Part of a small language model's weights: 12 layers, a variant of SOAP for these matrices.
Each number is 200 + 20 x the weight over its row's rms, rounded and kept within 0 to 999. Layers, rows and columns count from 0. The size before them is the row's rms in percent of the matrix's.

# layer 9 attention key, 128x256, rms 0.0297, rows 13-39, columns 0-255
152,203,206,182,214,159,204,200,200,198,218,179,205,213,202,211,215,196,234,184,178,199,233,189,220,231,172,193,184,204,220,202,226,235,225,174,177,190,195,217,207,240,205,201,189,169,225,210,186,206,225,197,187,196,195,213,192,207,196,171,217,238,188,177,214,188,217,211,185,231,205,179,210,204,189,170,186,191,196,191,212,224,185,204,179,200,183,212,208,192,186,168,220,233,187,206,193,209,219,240,222,233,167,215,234,206,192,254,183,190,183,154,170,188,202,187,233,177,221,210,217,235,218,182,200,216,236,227,179,233,238,203,200,204,183,189,179,204,150,226,195,195,160,202,184,210,173,168,226,195,179,235,209,214,192,224,228,225,204,206,204,198,171,218,188,191,192,181,187,211,208,222,184,206,191,208,183,196,183,186,196,189,223,191,214,198,193,244,193,188,219,188,207,230,176,194,166,207,179,167,210,201,190,203,225,242,185,210,178,220,170,229,200,238,182,211,217,193,196,175,167,186,212,194,193,159,202,195,197,183,183,201,154,167,188,209,190,197,215,208,206,198,211,192,183,188,210,142,192,223,210,198,222,230,228,203,238
145,179,179,195,208,176,239,221,188,196,203,199,184,174,231,165,198,215,187,213,189,187,197,215,220,202,217,179,166,198,253,196,213,186,202,200,223,195,215,173,183,238,197,158,182,198,266,208,202,198,211,201,215,183,210,181,224,174,189,213,207,212,183,197,214,218,200,217,212,232,200,154,214,210,214,221,211,203,172,195,198,203,181,186,185,179,166,176,171,202,201,209,218,195,197,220,185,204,196,179,204,225,211,209,188,216,177,194,178,193,228,215,183,179,178,193,217,206,182,253,178,200,215,180,214,216,199,209,179,212,192,226,207,208,190,225,215,208,186,202,176,211,177,220,201,191,167,186,184,197,201,191,201,190,185,202,195,228,208,202,202,190,186,195,188,207,203,235,211,173,206,177,172,188,192,216,240,222,198,222,182,199,212,172,181,204,243,138,181,202,223,188,211,156,253,232,224,218,207,191,180,203,236,217,210,179,209,197,199,193,196,197,227,207,213,189,203,196,166,243,205,237,204,231,237,178,207,260,209,176,205,175,216,215,216,191,217,233,224,194,202,188,180,230,175,176,197,187,208,180,205,189,182,224,167,222,170
152,207,225,182,181,200,215,194,196,206,191,198,154,189,220,201,169,190,201,212,212,192,189,233,203,173,179,198,215,190,219,221,186,194,205,193,193,251,198,208,198,212,199,197,194,198,191,204,191,175,205,220,215,170,209,238,214,206,193,208,201,251,198,224,171,221,210,211,178,205,213,181,173,183,206,189,229,187,213,203,215,206,194,198,211,192,211,229,207,220,227,226,186,195,174,234,180,174,210,185,221,168,235,179,213,207,213,188,228,190,201,232,180,209,199,179,194,198,187,242,185,189,209,205,196,199,221,233,197,159,206,203,198,211,211,213,190,190,244,213,194,206,216,217,225,172,200,197,249,218,174,202,201,172,211,212,176,172,192,209,247,202,220,178,164,163,194,199,172,229,204,203,206,215,231,224,167,193,211,191,189,177,215,228,191,194,207,195,226,206,182,217,222,206,197,170,237,223,198,189,176,182,213,202,168,160,203,167,192,189,218,231,219,208,210,217,204,166,173,220,205,212,190,180,186,195,215,186,219,176,235,215,208,184,239,186,194,213,188,166,184,202,200,218,145,185,223,146,212,226,199,200,229,150,176,160,194
038,239,230,201,170,225,212,203,216,200,196,192,171,218,181,228,201,208,208,192,208,182,215,171,227,215,229,205,228,231,216,200,180,205,189,145,193,201,185,191,214,212,200,202,220,207,140,225,202,192,215,219,197,170,180,200,187,178,239,156,192,194,229,197,192,155,187,197,177,192,201,215,208,181,170,202,176,202,208,188,199,201,219,229,226,195,207,179,215,212,195,179,230,210,203,204,191,221,179,192,195,188,214,213,231,197,233,200,213,213,187,205,227,169,200,209,176,172,191,173,238,211,185,175,220,198,196,195,191,205,172,164,174,185,177,191,181,199,210,196,204,189,243,200,222,196,192,175,225,170,190,216,250,192,216,222,210,183,178,225,221,189,193,202,188,171,224,169,181,219,215,207,226,204,216,191,179,167,198,179,225,186,184,208,229,217,172,242,223,196,192,234,189,191,190,161,173,194,212,205,217,228,199,227,198,196,228,217,186,201,210,218,228,178,206,219,218,186,200,180,218,183,170,189,171,226,207,149,215,199,193,227,151,207,225,194,192,179,178,175,186,208,216,204,172,206,173,237,183,212,176,178,212,216,207,186,190
046,168,222,197,221,198,206,183,194,181,191,209,197,193,236,220,183,141,242,194,167,198,200,149,216,179,182,216,206,216,192,209,204,192,202,197,175,225,178,208,217,219,190,173,186,168,173,171,174,194,215,202,181,176,184,181,185,233,210,222,180,206,162,203,186,162,219,209,182,211,209,214,186,240,171,192,203,208,217,221,173,213,190,183,181,205,190,197,203,193,233,187,197,195,211,158,216,203,199,208,214,200,194,206,194,189,219,237,194,227,233,223,191,188,196,215,214,162,191,212,210,207,170,188,212,211,188,214,224,196,190,210,213,194,203,198,178,168,180,185,173,204,182,199,190,185,214,183,186,191,182,214,196,208,187,190,237,211,195,241,233,198,210,198,242,185,186,181,173,218,212,227,191,191,199,174,176,188,158,208,211,223,233,219,196,195,192,246,187,206,182,190,206,190,168,206,234,234,183,194,194,241,177,197,174,205,162,203,223,196,200,196,198,198,174,237,232,193,201,119,224,193,189,177,190,173,204,179,173,196,163,229,179,220,203,220,178,182,174,184,199,203,204,199,185,219,182,183,190,220,201,177,216,184,188,228,187
036,210,225,186,156,184,206,212,223,186,165,211,225,209,186,158,190,211,187,197,177,211,212,237,219,182,191,224,199,204,248,161,221,199,197,198,214,195,226,163,201,181,199,191,191,239,206,217,215,169,185,213,232,210,183,205,202,189,187,191,234,173,200,156,196,215,201,189,212,196,199,220,196,199,211,181,165,222,169,214,178,187,228,212,204,201,200,199,205,211,199,208,209,210,206,222,146,189,179,187,220,199,220,194,189,197,179,160,203,222,207,211,217,202,217,199,163,183,191,205,160,157,210,214,213,216,206,182,213,240,203,222,206,222,221,209,207,222,188,176,213,196,233,192,240,221,165,184,192,173,192,168,206,149,197,208,201,243,189,173,184,198,196,202,194,210,209,207,198,172,224,190,233,227,189,170,236,205,214,188,182,213,187,200,185,204,202,177,208,198,221,196,195,200,245,192,190,175,217,215,211,175,191,209,197,209,221,243,152,203,214,147,197,203,220,207,174,223,192,233,203,234,212,214,182,238,215,226,212,215,204,192,238,202,194,210,207,212,204,232,210,211,200,220,179,178,229,216,194,185,170,184,202,237,224,203,198
027,177,205,188,174,168,209,208,187,177,165,189,206,192,227,206,206,213,185,203,199,162,207,206,198,197,188,202,159,196,190,210,231,184,202,215,217,219,239,188,209,200,202,195,218,198,202,170,217,223,181,235,244,195,214,187,189,239,165,199,222,187,171,222,202,222,212,140,209,189,191,218,207,218,212,241,194,206,163,223,171,217,183,229,249,187,191,217,211,185,228,178,186,199,202,192,157,185,199,201,216,220,222,191,212,188,187,203,173,210,261,204,206,218,202,205,155,183,190,233,165,180,221,198,202,246,191,202,186,218,209,197,182,197,193,197,226,204,193,215,180,188,186,231,189,219,214,207,173,208,175,192,204,204,201,225,198,200,181,252,182,224,227,206,199,180,189,208,186,177,221,229,184,227,196,198,210,217,223,169,189,214,192,187,188,188,221,198,184,209,213,207,194,194,204,178,159,206,207,206,199,204,223,233,191,196,244,192,195,225,195,191,170,198,191,190,173,207,155,244,210,202,195,200,171,182,176,187,182,194,241,192,193,199,165,182,211,179,191,218,195,235,190,199,141,173,212,198,205,187,196,194,205,194,205,237,219
037,212,178,213,208,186,208,231,174,200,184,194,225,181,205,191,197,232,169,198,217,205,191,194,192,216,184,198,183,198,206,227,225,195,203,223,217,187,244,151,197,192,190,205,194,180,227,225,209,196,189,200,208,203,231,239,203,152,198,190,249,199,185,195,227,212,190,188,205,217,190,217,185,185,196,192,205,235,186,187,169,211,197,228,216,191,172,161,185,212,222,190,176,192,209,201,172,206,179,170,174,237,222,207,199,194,192,232,173,193,183,190,164,199,201,188,177,171,175,221,173,199,222,226,214,193,193,181,168,210,194,184,194,197,192,199,234,222,175,188,184,213,172,170,194,234,189,197,153,232,149,212,200,196,192,171,182,202,223,198,187,209,189,194,163,216,174,179,199,181,201,199,197,190,188,199,234,217,226,195,200,196,180,153,215,218,224,150,209,196,257,212,229,180,234,255,187,210,209,187,182,200,237,202,170,159,191,188,185,202,188,201,205,183,169,169,177,180,184,218,180,218,218,178,212,221,217,188,222,174,215,196,218,216,194,206,218,214,222,206,176,215,199,205,198,209,206,186,170,185,171,201,193,207,193,184,213
025,204,189,246,200,214,240,192,194,181,194,182,182,194,217,229,192,154,203,214,234,208,195,211,237,239,198,193,188,220,206,216,176,212,235,174,198,192,214,204,213,203,241,202,208,219,195,224,206,218,201,207,226,197,195,207,224,192,208,207,187,197,198,146,219,237,197,195,220,232,186,202,182,195,194,170,206,213,220,218,207,205,187,192,209,205,183,184,213,203,174,181,196,186,233,202,219,209,214,219,192,209,209,207,207,181,196,238,212,208,196,253,223,215,227,199,183,220,190,195,190,197,205,201,207,217,200,179,196,199,191,157,180,214,198,224,201,174,190,218,206,189,184,176,179,193,231,196,178,171,195,209,209,197,162,190,181,187,224,206,178,206,186,190,135,203,190,240,205,188,186,200,188,212,215,212,204,141,192,232,199,211,208,205,243,216,237,166,167,226,218,214,211,186,241,226,183,208,254,154,215,188,199,237,198,208,204,219,205,202,160,215,206,163,209,204,214,168,169,201,191,233,201,194,222,209,202,173,201,217,204,189,218,219,177,202,223,215,213,229,192,199,188,151,199,202,223,182,155,210,193,217,199,196,182,204,169
030,211,223,185,205,204,200,177,205,212,205,242,165,209,164,183,192,246,225,175,183,173,195,210,210,172,230,207,220,210,188,200,205,236,197,205,202,196,192,227,203,216,176,196,180,183,183,188,207,205,231,189,147,227,169,184,198,207,189,219,200,207,209,217,186,155,183,214,166,203,209,204,214,209,217,213,177,194,187,197,224,188,216,177,193,209,202,263,226,189,171,211,198,217,190,167,193,184,212,206,207,193,160,173,215,179,209,172,229,204,193,181,215,180,168,206,220,237,225,189,220,181,180,189,201,208,208,203,231,184,217,213,188,189,192,213,207,172,191,205,215,174,201,247,242,187,196,184,233,207,202,196,190,230,215,207,251,204,181,194,217,186,192,212,236,217,226,166,180,206,221,207,209,231,206,170,194,233,184,182,209,191,195,228,175,183,173,214,213,194,158,178,214,206,131,162,211,213,152,205,197,203,217,184,219,223,220,185,190,198,239,189,192,201,209,187,224,225,226,178,191,183,185,194,190,186,188,209,237,208,183,192,178,173,214,187,200,190,175,184,188,189,179,191,197,174,189,198,187,219,218,185,194,190,199,189,223
059,214,197,200,177,197,246,236,193,161,216,179,231,228,169,263,226,176,204,231,183,242,203,202,163,200,198,199,199,195,171,193,192,158,210,211,208,186,194,210,167,195,243,231,209,236,238,204,186,236,204,218,205,217,209,181,206,211,194,171,201,217,200,225,188,245,207,200,173,193,198,191,205,219,223,214,205,179,191,225,214,178,156,190,218,231,194,194,202,196,170,219,205,197,194,194,213,175,213,210,168,187,225,240,230,194,203,219,194,178,202,192,221,223,182,198,166,195,224,204,182,227,196,193,195,216,187,196,209,207,198,199,203,217,220,226,200,200,194,205,217,245,192,193,180,183,225,196,185,195,200,227,229,191,214,228,191,185,196,188,208,209,208,216,229,171,223,184,201,196,208,231,217,203,210,187,197,180,194,227,195,184,189,201,195,215,222,212,206,171,187,182,207,179,222,168,158,202,204,219,176,215,211,215,202,209,176,191,218,184,191,182,229,220,198,220,186,198,204,187,188,191,215,204,222,182,197,229,214,182,202,180,168,217,221,209,194,202,225,226,208,206,219,204,294,218,181,216,220,213,207,214,182,172,199,245,171
089,186,211,201,218,211,148,169,208,237,187,210,177,182,227,136,175,224,188,181,222,175,207,187,227,206,195,197,187,194,224,209,209,229,188,183,199,215,211,193,229,196,159,148,189,178,173,201,201,168,199,185,217,179,194,231,196,195,195,219,209,185,206,168,215,167,195,194,233,205,205,211,187,185,178,173,196,215,220,172,200,225,244,210,189,178,206,208,197,216,244,178,190,206,212,204,178,225,185,207,223,211,185,172,175,213,193,191,209,213,208,217,186,186,226,209,229,198,176,196,207,197,212,212,199,174,217,201,193,185,197,186,200,195,176,180,194,201,218,199,178,173,201,201,211,224,179,206,203,219,200,177,168,215,170,165,188,226,207,219,188,192,198,183,164,233,171,234,206,202,189,175,181,212,206,208,210,214,220,187,211,214,209,205,213,205,183,182,205,229,216,233,187,227,195,244,235,194,193,188,221,195,181,191,190,195,227,203,182,220,201,217,164,186,199,185,211,187,191,220,198,209,190,181,190,229,203,184,176,227,205,215,247,191,169,204,207,211,181,188,206,203,182,205,119,180,229,166,185,186,194,194,225,235,203,146,226
099,198,198,176,164,200,211,194,213,220,231,218,192,226,174,232,207,204,231,176,217,228,203,204,173,208,185,179,197,209,205,182,239,222,223,217,212,194,198,219,199,198,178,178,193,201,210,178,177,166,203,196,216,180,171,200,209,229,205,172,244,216,231,201,188,235,206,185,223,191,229,181,211,204,194,210,180,192,172,197,210,222,195,208,182,232,210,201,234,193,168,184,214,173,193,164,182,221,195,163,181,188,160,200,206,201,194,215,238,172,166,169,211,196,176,207,182,209,207,175,222,182,200,151,184,163,208,222,238,170,182,209,195,201,210,216,191,207,206,225,194,191,189,163,222,207,193,220,204,184,207,208,202,209,218,200,174,208,156,170,213,193,212,210,209,185,243,227,237,207,201,189,207,204,217,187,196,239,215,216,186,183,163,186,215,175,209,226,188,214,158,206,184,175,199,207,193,183,192,188,213,205,205,219,195,220,202,175,216,200,254,214,232,147,192,176,197,217,232,181,202,202,183,164,208,211,226,220,182,193,210,202,187,177,223,202,174,190,236,177,203,197,204,178,199,165,228,235,194,180,193,218,177,204,234,184,200
139,176,150,208,206,207,194,223,212,179,175,204,191,178,201,206,222,198,208,163,198,226,219,193,148,187,187,226,199,186,194,217,207,174,197,210,196,207,185,192,224,188,193,179,168,163,204,233,235,190,186,204,192,237,183,187,238,212,217,203,192,169,160,187,193,183,211,181,206,183,201,249,190,226,210,157,203,198,192,215,178,179,188,169,233,238,191,177,179,216,217,202,234,211,212,248,201,208,207,236,200,167,179,235,165,207,233,198,202,192,184,216,204,197,201,202,223,226,169,214,205,205,201,190,192,182,222,216,203,196,214,199,187,194,185,194,224,178,188,192,206,203,212,206,180,192,188,214,184,193,203,196,201,203,175,225,203,198,189,190,206,207,193,212,175,224,182,195,229,183,231,182,193,189,206,174,221,165,180,211,163,196,220,207,170,219,208,220,207,207,181,193,201,198,170,179,139,199,205,213,196,194,177,186,189,209,197,190,220,206,196,199,204,170,194,165,204,195,196,218,199,196,183,161,179,195,211,165,184,143,192,219,272,203,181,187,199,205,206,166,202,161,223,188,216,199,166,192,218,225,175,206,218,192,179,185,158
153,205,200,199,201,190,189,194,213,186,211,221,166,235,199,185,205,165,209,177,212,200,219,197,207,199,209,194,210,192,202,217,228,197,180,228,189,189,189,180,211,180,192,207,179,207,217,214,185,208,232,195,190,164,175,180,206,160,186,202,199,211,180,211,161,156,190,206,169,238,207,203,228,199,173,199,200,160,169,182,218,213,202,180,180,195,200,173,206,195,187,196,231,216,193,216,213,189,199,232,188,161,144,175,212,231,230,180,173,186,216,162,187,162,194,214,193,188,194,208,204,187,175,227,211,206,164,212,200,193,187,220,236,206,209,198,196,181,217,216,168,212,217,178,201,198,223,209,206,159,190,234,185,193,182,215,209,183,226,197,204,190,184,205,200,213,209,187,161,199,180,191,181,176,223,209,222,207,185,230,264,199,206,194,191,172,198,235,226,252,206,188,211,209,211,169,230,224,170,236,223,209,243,189,238,208,205,210,224,201,212,236,213,208,201,215,226,193,185,198,197,204,240,168,215,200,184,199,191,160,181,172,189,218,205,190,201,238,220,181,221,173,204,243,192,195,175,214,197,207,192,208,175,180,221,182,178
145,200,217,143,211,207,189,188,222,190,177,193,208,197,175,218,194,209,201,183,225,179,226,161,213,174,222,214,190,226,170,206,189,208,195,212,230,204,211,200,221,177,127,136,196,203,224,221,209,222,230,221,217,180,214,192,156,156,209,188,225,173,205,239,187,178,192,248,204,185,188,197,220,205,198,185,197,195,200,204,207,209,199,194,197,170,198,173,172,204,207,184,196,200,192,172,189,220,217,199,195,250,221,208,205,230,193,174,198,204,219,219,187,179,196,219,243,145,169,219,229,188,179,156,179,213,190,218,210,198,224,166,195,210,199,213,159,222,234,178,189,192,200,184,193,176,185,194,193,157,190,201,223,228,193,182,219,220,204,202,183,168,195,206,206,193,220,218,201,210,228,182,214,199,192,205,212,212,191,187,198,200,165,215,174,213,167,203,143,181,179,168,215,196,189,218,205,169,205,204,190,200,216,223,201,208,206,219,227,180,201,199,197,187,202,193,206,208,208,213,213,214,160,198,197,210,217,213,170,180,182,198,179,219,196,222,184,215,220,200,173,169,192,188,224,192,184,211,210,196,192,218,237,220,206,205,210
145,193,199,222,195,226,218,200,214,170,206,185,230,213,211,200,187,204,216,155,191,198,221,184,223,225,218,202,214,207,242,202,202,190,195,209,198,209,183,198,205,210,211,216,192,199,195,190,195,184,221,206,172,200,185,169,191,193,200,210,181,215,179,205,206,209,175,178,179,171,205,210,216,188,212,215,211,152,235,197,264,226,240,245,196,197,207,204,199,220,175,189,188,228,198,175,172,248,200,202,224,191,184,233,195,183,182,184,209,212,216,177,219,190,178,193,218,204,204,168,216,185,198,129,217,186,156,237,173,221,176,233,190,181,214,196,176,171,174,204,198,214,195,207,185,199,195,178,212,197,211,204,210,217,237,206,196,192,170,208,189,211,208,193,213,177,166,158,213,203,201,239,224,197,208,201,191,209,212,182,215,191,187,196,191,198,213,199,180,164,221,202,199,211,228,185,213,178,241,222,206,201,184,210,176,167,217,206,161,192,244,210,209,190,204,189,193,177,205,195,181,193,156,197,152,214,206,244,207,211,179,221,183,206,211,194,187,217,196,184,212,205,176,205,232,172,204,164,268,212,201,193,174,213,190,202,188
148,200,190,185,202,164,189,233,188,192,205,218,212,193,164,136,186,200,216,221,168,158,221,199,167,189,178,190,200,205,253,170,185,234,180,201,189,197,216,204,201,220,189,201,232,209,221,185,223,183,192,212,205,204,193,176,169,199,215,160,189,209,227,177,153,218,197,224,239,205,199,217,196,206,207,178,179,198,212,190,207,210,186,217,212,198,194,213,222,222,181,204,222,164,196,226,181,184,188,209,207,224,230,192,222,210,185,163,221,200,212,198,208,213,185,188,205,212,163,194,207,208,183,192,198,189,222,213,219,194,209,182,212,179,212,211,212,218,162,145,232,177,229,205,173,163,229,197,222,196,214,207,210,182,174,227,230,236,182,198,216,200,185,179,220,219,208,228,181,202,224,184,201,200,221,193,200,203,165,197,194,128,208,228,190,237,253,227,187,181,194,199,200,203,180,206,223,181,179,184,217,195,177,224,223,205,188,230,185,203,169,170,231,195,184,204,185,222,200,221,193,201,235,197,231,213,173,218,184,194,203,199,229,206,218,215,207,195,221,203,201,207,190,238,218,177,192,191,226,206,199,213,217,191,203,204,186
161,205,225,175,185,194,196,187,195,167,195,184,167,176,207,207,211,211,204,194,247,215,206,209,197,242,185,196,218,214,213,193,200,191,213,212,185,215,192,183,212,188,254,203,234,222,216,222,185,200,204,194,192,189,187,206,222,189,242,217,227,170,208,179,208,205,166,156,192,210,178,178,220,184,223,186,197,205,191,183,197,216,195,168,203,216,212,195,196,189,213,193,193,196,200,218,192,150,212,152,225,231,262,174,236,213,206,199,203,225,172,191,218,228,217,216,204,209,209,206,199,215,203,161,187,223,194,189,218,197,237,197,192,216,165,185,191,246,226,204,187,183,199,173,221,201,201,195,213,222,178,217,190,165,249,201,211,201,231,165,172,179,213,207,199,208,205,202,165,228,212,212,223,175,202,186,224,184,212,216,219,199,181,189,209,215,201,212,162,214,209,170,228,233,247,197,166,237,183,186,190,193,228,219,209,213,200,189,195,221,176,208,196,184,193,213,208,197,180,226,201,179,200,166,127,184,208,202,209,185,216,198,204,215,184,237,197,219,201,198,237,183,195,206,213,212,207,218,208,216,209,198,233,184,193,209,223
154,192,225,197,214,200,184,182,200,195,172,219,184,209,192,234,144,190,172,193,190,214,186,228,245,191,210,217,205,223,197,193,212,187,194,186,179,176,197,224,231,187,199,216,193,218,204,170,184,183,176,195,211,218,209,191,210,193,215,250,190,214,239,181,181,208,228,248,185,190,232,181,220,178,220,229,172,189,226,236,256,196,225,175,202,197,186,199,207,193,186,211,197,190,197,205,222,187,223,191,190,199,170,208,244,185,208,191,181,188,183,193,200,186,181,239,206,239,208,180,187,201,210,206,252,179,165,228,220,214,205,176,219,197,199,224,219,216,206,174,205,184,198,197,200,177,195,205,150,190,221,256,165,191,200,204,208,207,202,203,214,163,183,187,205,205,203,191,177,199,223,169,178,159,194,182,177,196,188,198,195,187,205,226,182,203,206,193,157,162,175,223,177,221,182,169,180,232,200,199,195,211,192,194,195,194,192,202,203,196,221,201,154,178,185,210,234,198,173,134,198,168,210,221,198,179,221,181,199,220,180,210,235,209,202,197,201,208,203,203,194,193,187,214,174,200,231,196,194,195,216,190,176,208,214,198,176
140,226,201,237,218,243,161,178,189,194,202,206,165,181,201,209,188,173,218,230,225,220,208,178,193,210,182,195,199,204,171,170,187,189,195,178,205,205,221,200,170,204,185,231,168,158,201,179,205,216,244,224,169,197,175,245,187,174,202,223,225,197,207,236,211,231,229,205,215,206,209,206,207,196,213,242,168,224,206,204,155,186,202,229,200,202,210,235,197,216,173,228,200,180,214,213,206,218,210,219,227,189,201,214,159,182,225,203,217,195,188,222,183,221,162,208,195,195,199,198,198,197,234,175,206,174,208,170,200,213,224,222,203,206,221,204,184,193,228,207,171,206,190,226,171,223,211,184,166,211,189,221,186,222,189,181,226,240,169,192,178,226,198,206,171,186,192,204,195,154,222,176,188,212,188,176,219,209,230,184,208,200,166,203,215,180,219,153,173,227,189,212,201,179,195,193,226,175,191,213,205,196,191,232,184,176,197,197,194,165,170,206,202,200,219,190,170,206,174,212,193,223,199,161,213,186,202,192,224,202,204,213,215,164,180,215,189,184,177,212,206,225,222,205,239,183,212,199,198,190,206,215,195,186,196,228,158
094,185,216,197,164,207,206,215,188,169,216,176,196,237,165,190,183,172,202,210,218,200,217,186,172,211,202,200,217,206,213,192,179,196,234,194,200,200,248,203,213,205,218,165,201,191,170,203,205,212,234,202,213,186,175,189,216,198,200,168,216,195,202,180,186,155,230,214,239,170,159,187,231,200,168,223,183,220,202,176,195,182,206,233,219,230,210,199,237,203,207,212,205,234,218,201,192,190,194,205,219,184,204,170,209,186,191,199,200,205,189,191,207,181,231,191,207,205,224,183,160,207,210,196,198,193,234,210,214,223,201,210,171,188,164,190,152,194,215,155,181,177,197,226,210,213,219,197,189,187,206,206,189,210,243,183,218,165,206,207,252,143,164,213,192,205,214,209,196,191,229,195,221,212,205,215,203,199,232,197,200,186,204,198,195,207,194,190,190,198,212,186,180,193,170,217,171,195,188,215,194,214,173,176,217,209,198,178,165,181,222,219,199,228,198,181,212,187,189,219,224,218,223,201,201,181,162,219,213,225,158,179,188,244,205,192,166,202,186,179,199,229,175,266,227,190,178,182,228,207,225,190,177,187,196,206,204
093,190,222,162,170,198,175,194,206,176,193,204,202,197,195,213,194,188,245,203,213,162,171,181,180,221,182,176,207,207,216,181,193,203,180,187,229,231,227,182,187,218,206,172,205,221,168,203,226,187,193,212,201,188,166,234,191,209,200,170,189,231,187,220,206,189,209,201,237,169,222,198,242,194,185,203,184,228,193,150,174,172,164,214,216,214,220,171,190,212,195,195,212,236,200,191,188,187,200,203,226,205,181,187,255,173,193,188,209,203,218,200,206,204,237,169,226,214,221,181,194,163,237,202,207,199,203,212,200,239,192,219,185,182,200,187,187,194,214,168,207,194,230,220,228,217,220,204,182,215,208,196,224,221,214,197,186,194,233,202,204,156,163,201,191,186,216,176,216,175,219,196,190,244,206,190,191,160,208,226,191,173,189,195,220,216,194,195,226,226,216,147,212,197,179,195,190,199,167,216,212,226,172,203,169,182,189,224,217,203,226,225,215,207,192,181,181,188,176,206,225,224,201,189,205,183,162,196,214,194,161,189,198,244,217,232,195,153,213,188,188,228,188,212,183,214,180,203,208,221,189,175,193,193,191,196,195
100,189,186,205,217,188,209,240,185,204,187,206,190,170,218,225,203,201,190,200,186,212,201,184,213,190,213,218,194,240,220,202,196,195,192,198,143,183,181,203,194,192,202,218,228,209,210,216,185,175,158,169,197,216,246,238,207,224,205,244,188,192,207,207,204,199,193,196,205,213,204,205,164,202,215,201,220,195,196,234,238,211,212,140,188,215,196,219,220,194,219,188,184,182,176,178,197,209,169,206,174,211,213,227,224,196,169,193,192,186,187,206,200,206,155,200,189,174,133,219,221,151,221,211,186,216,203,197,170,164,196,239,177,216,236,173,199,232,180,208,213,199,181,168,175,169,185,211,215,191,201,203,197,187,190,180,213,195,217,222,186,206,240,213,212,197,189,203,205,219,179,211,192,161,173,190,205,178,183,199,205,215,195,183,177,178,187,228,193,173,232,201,186,209,195,213,240,210,212,199,192,174,206,235,171,224,189,184,192,206,185,208,200,186,221,218,207,202,213,187,174,182,204,214,220,222,249,173,204,205,186,191,240,141,178,212,213,225,224,221,214,196,232,211,204,199,232,199,200,218,191,195,181,190,226,201,181
136,207,202,195,164,217,208,180,196,203,180,162,168,221,178,205,180,200,226,203,206,207,201,220,160,189,220,183,182,170,195,197,165,203,245,219,216,202,208,196,205,228,200,244,194,186,224,152,204,222,191,208,208,168,200,179,209,215,206,175,204,224,206,203,187,205,192,198,189,204,186,193,189,197,198,218,212,182,170,214,242,182,221,182,174,218,192,219,217,207,246,177,174,180,195,190,211,211,203,221,241,195,178,185,153,237,235,222,188,198,178,179,229,197,224,213,196,205,192,211,199,221,238,192,169,194,227,202,181,228,231,165,237,230,144,238,229,223,211,187,205,185,201,207,205,209,186,221,213,186,238,160,243,194,199,220,203,224,199,207,198,213,206,220,203,204,198,203,230,188,193,216,193,190,225,202,182,182,198,202,186,172,182,228,184,166,216,189,214,175,182,187,171,197,218,186,208,191,213,179,235,223,184,204,203,216,270,177,215,189,216,212,183,203,174,218,202,188,216,193,188,201,194,196,219,213,244,228,148,208,187,183,218,197,203,189,223,217,181,192,195,192,190,230,194,188,181,191,203,223,198,178,203,207,189,209,213
121,166,199,200,206,224,186,207,204,185,192,175,195,228,210,209,176,205,197,188,201,216,181,195,179,181,194,205,216,195,211,164,226,190,216,197,181,206,175,184,220,198,215,200,231,182,183,211,183,187,190,190,213,225,181,219,175,190,242,216,207,237,203,160,154,178,156,177,195,177,185,205,157,199,194,211,213,208,200,193,193,197,192,216,184,212,236,190,188,211,212,165,189,170,213,187,223,198,186,198,212,209,221,197,166,219,211,214,188,205,235,147,232,202,227,161,205,142,182,217,175,195,208,207,204,209,176,182,194,186,185,211,197,212,187,193,212,204,212,210,203,181,197,194,189,213,179,206,208,206,219,160,217,191,198,191,227,169,175,232,203,201,202,213,159,175,154,186,220,180,210,203,252,196,167,229,194,232,219,207,185,186,230,187,183,205,210,197,246,218,204,198,217,165,181,232,183,177,190,184,233,218,215,191,225,223,196,219,224,164,208,206,209,165,173,229,178,187,217,198,214,221,242,198,202,221,201,188,221,197,213,197,176,229,243,224,183,210,231,202,163,207,174,231,201,232,206,181,195,208,200,188,204,215,195,214,216
085,169,211,224,176,226,192,211,186,203,197,202,189,199,181,205,195,213,194,210,186,202,198,219,210,192,195,177,176,205,171,182,235,203,188,205,233,202,147,178,201,210,254,218,152,202,197,248,209,175,218,214,189,170,160,208,201,206,180,197,222,232,209,230,206,180,193,228,235,205,157,210,211,187,220,183,179,239,232,204,180,218,191,229,194,209,193,219,233,202,193,227,206,221,213,207,182,219,168,189,181,189,199,179,215,203,178,196,209,215,204,181,180,193,198,192,209,201,205,198,223,195,181,193,202,197,191,157,224,206,216,215,202,195,195,221,196,163,166,180,246,183,210,210,185,198,131,193,213,205,192,185,176,170,215,232,206,211,205,212,190,165,187,205,176,204,173,243,152,198,201,208,204,202,232,210,198,212,199,193,179,204,159,202,212,194,197,190,155,202,202,159,217,205,216,201,224,154,184,203,208,202,198,189,188,213,202,194,187,215,179,210,170,183,195,202,203,203,168,191,222,197,162,209,225,218,216,177,202,231,171,189,209,179,235,175,212,221,178,221,199,176,204,215,245,218,169,197,195,202,191,193,225,197,190,164,180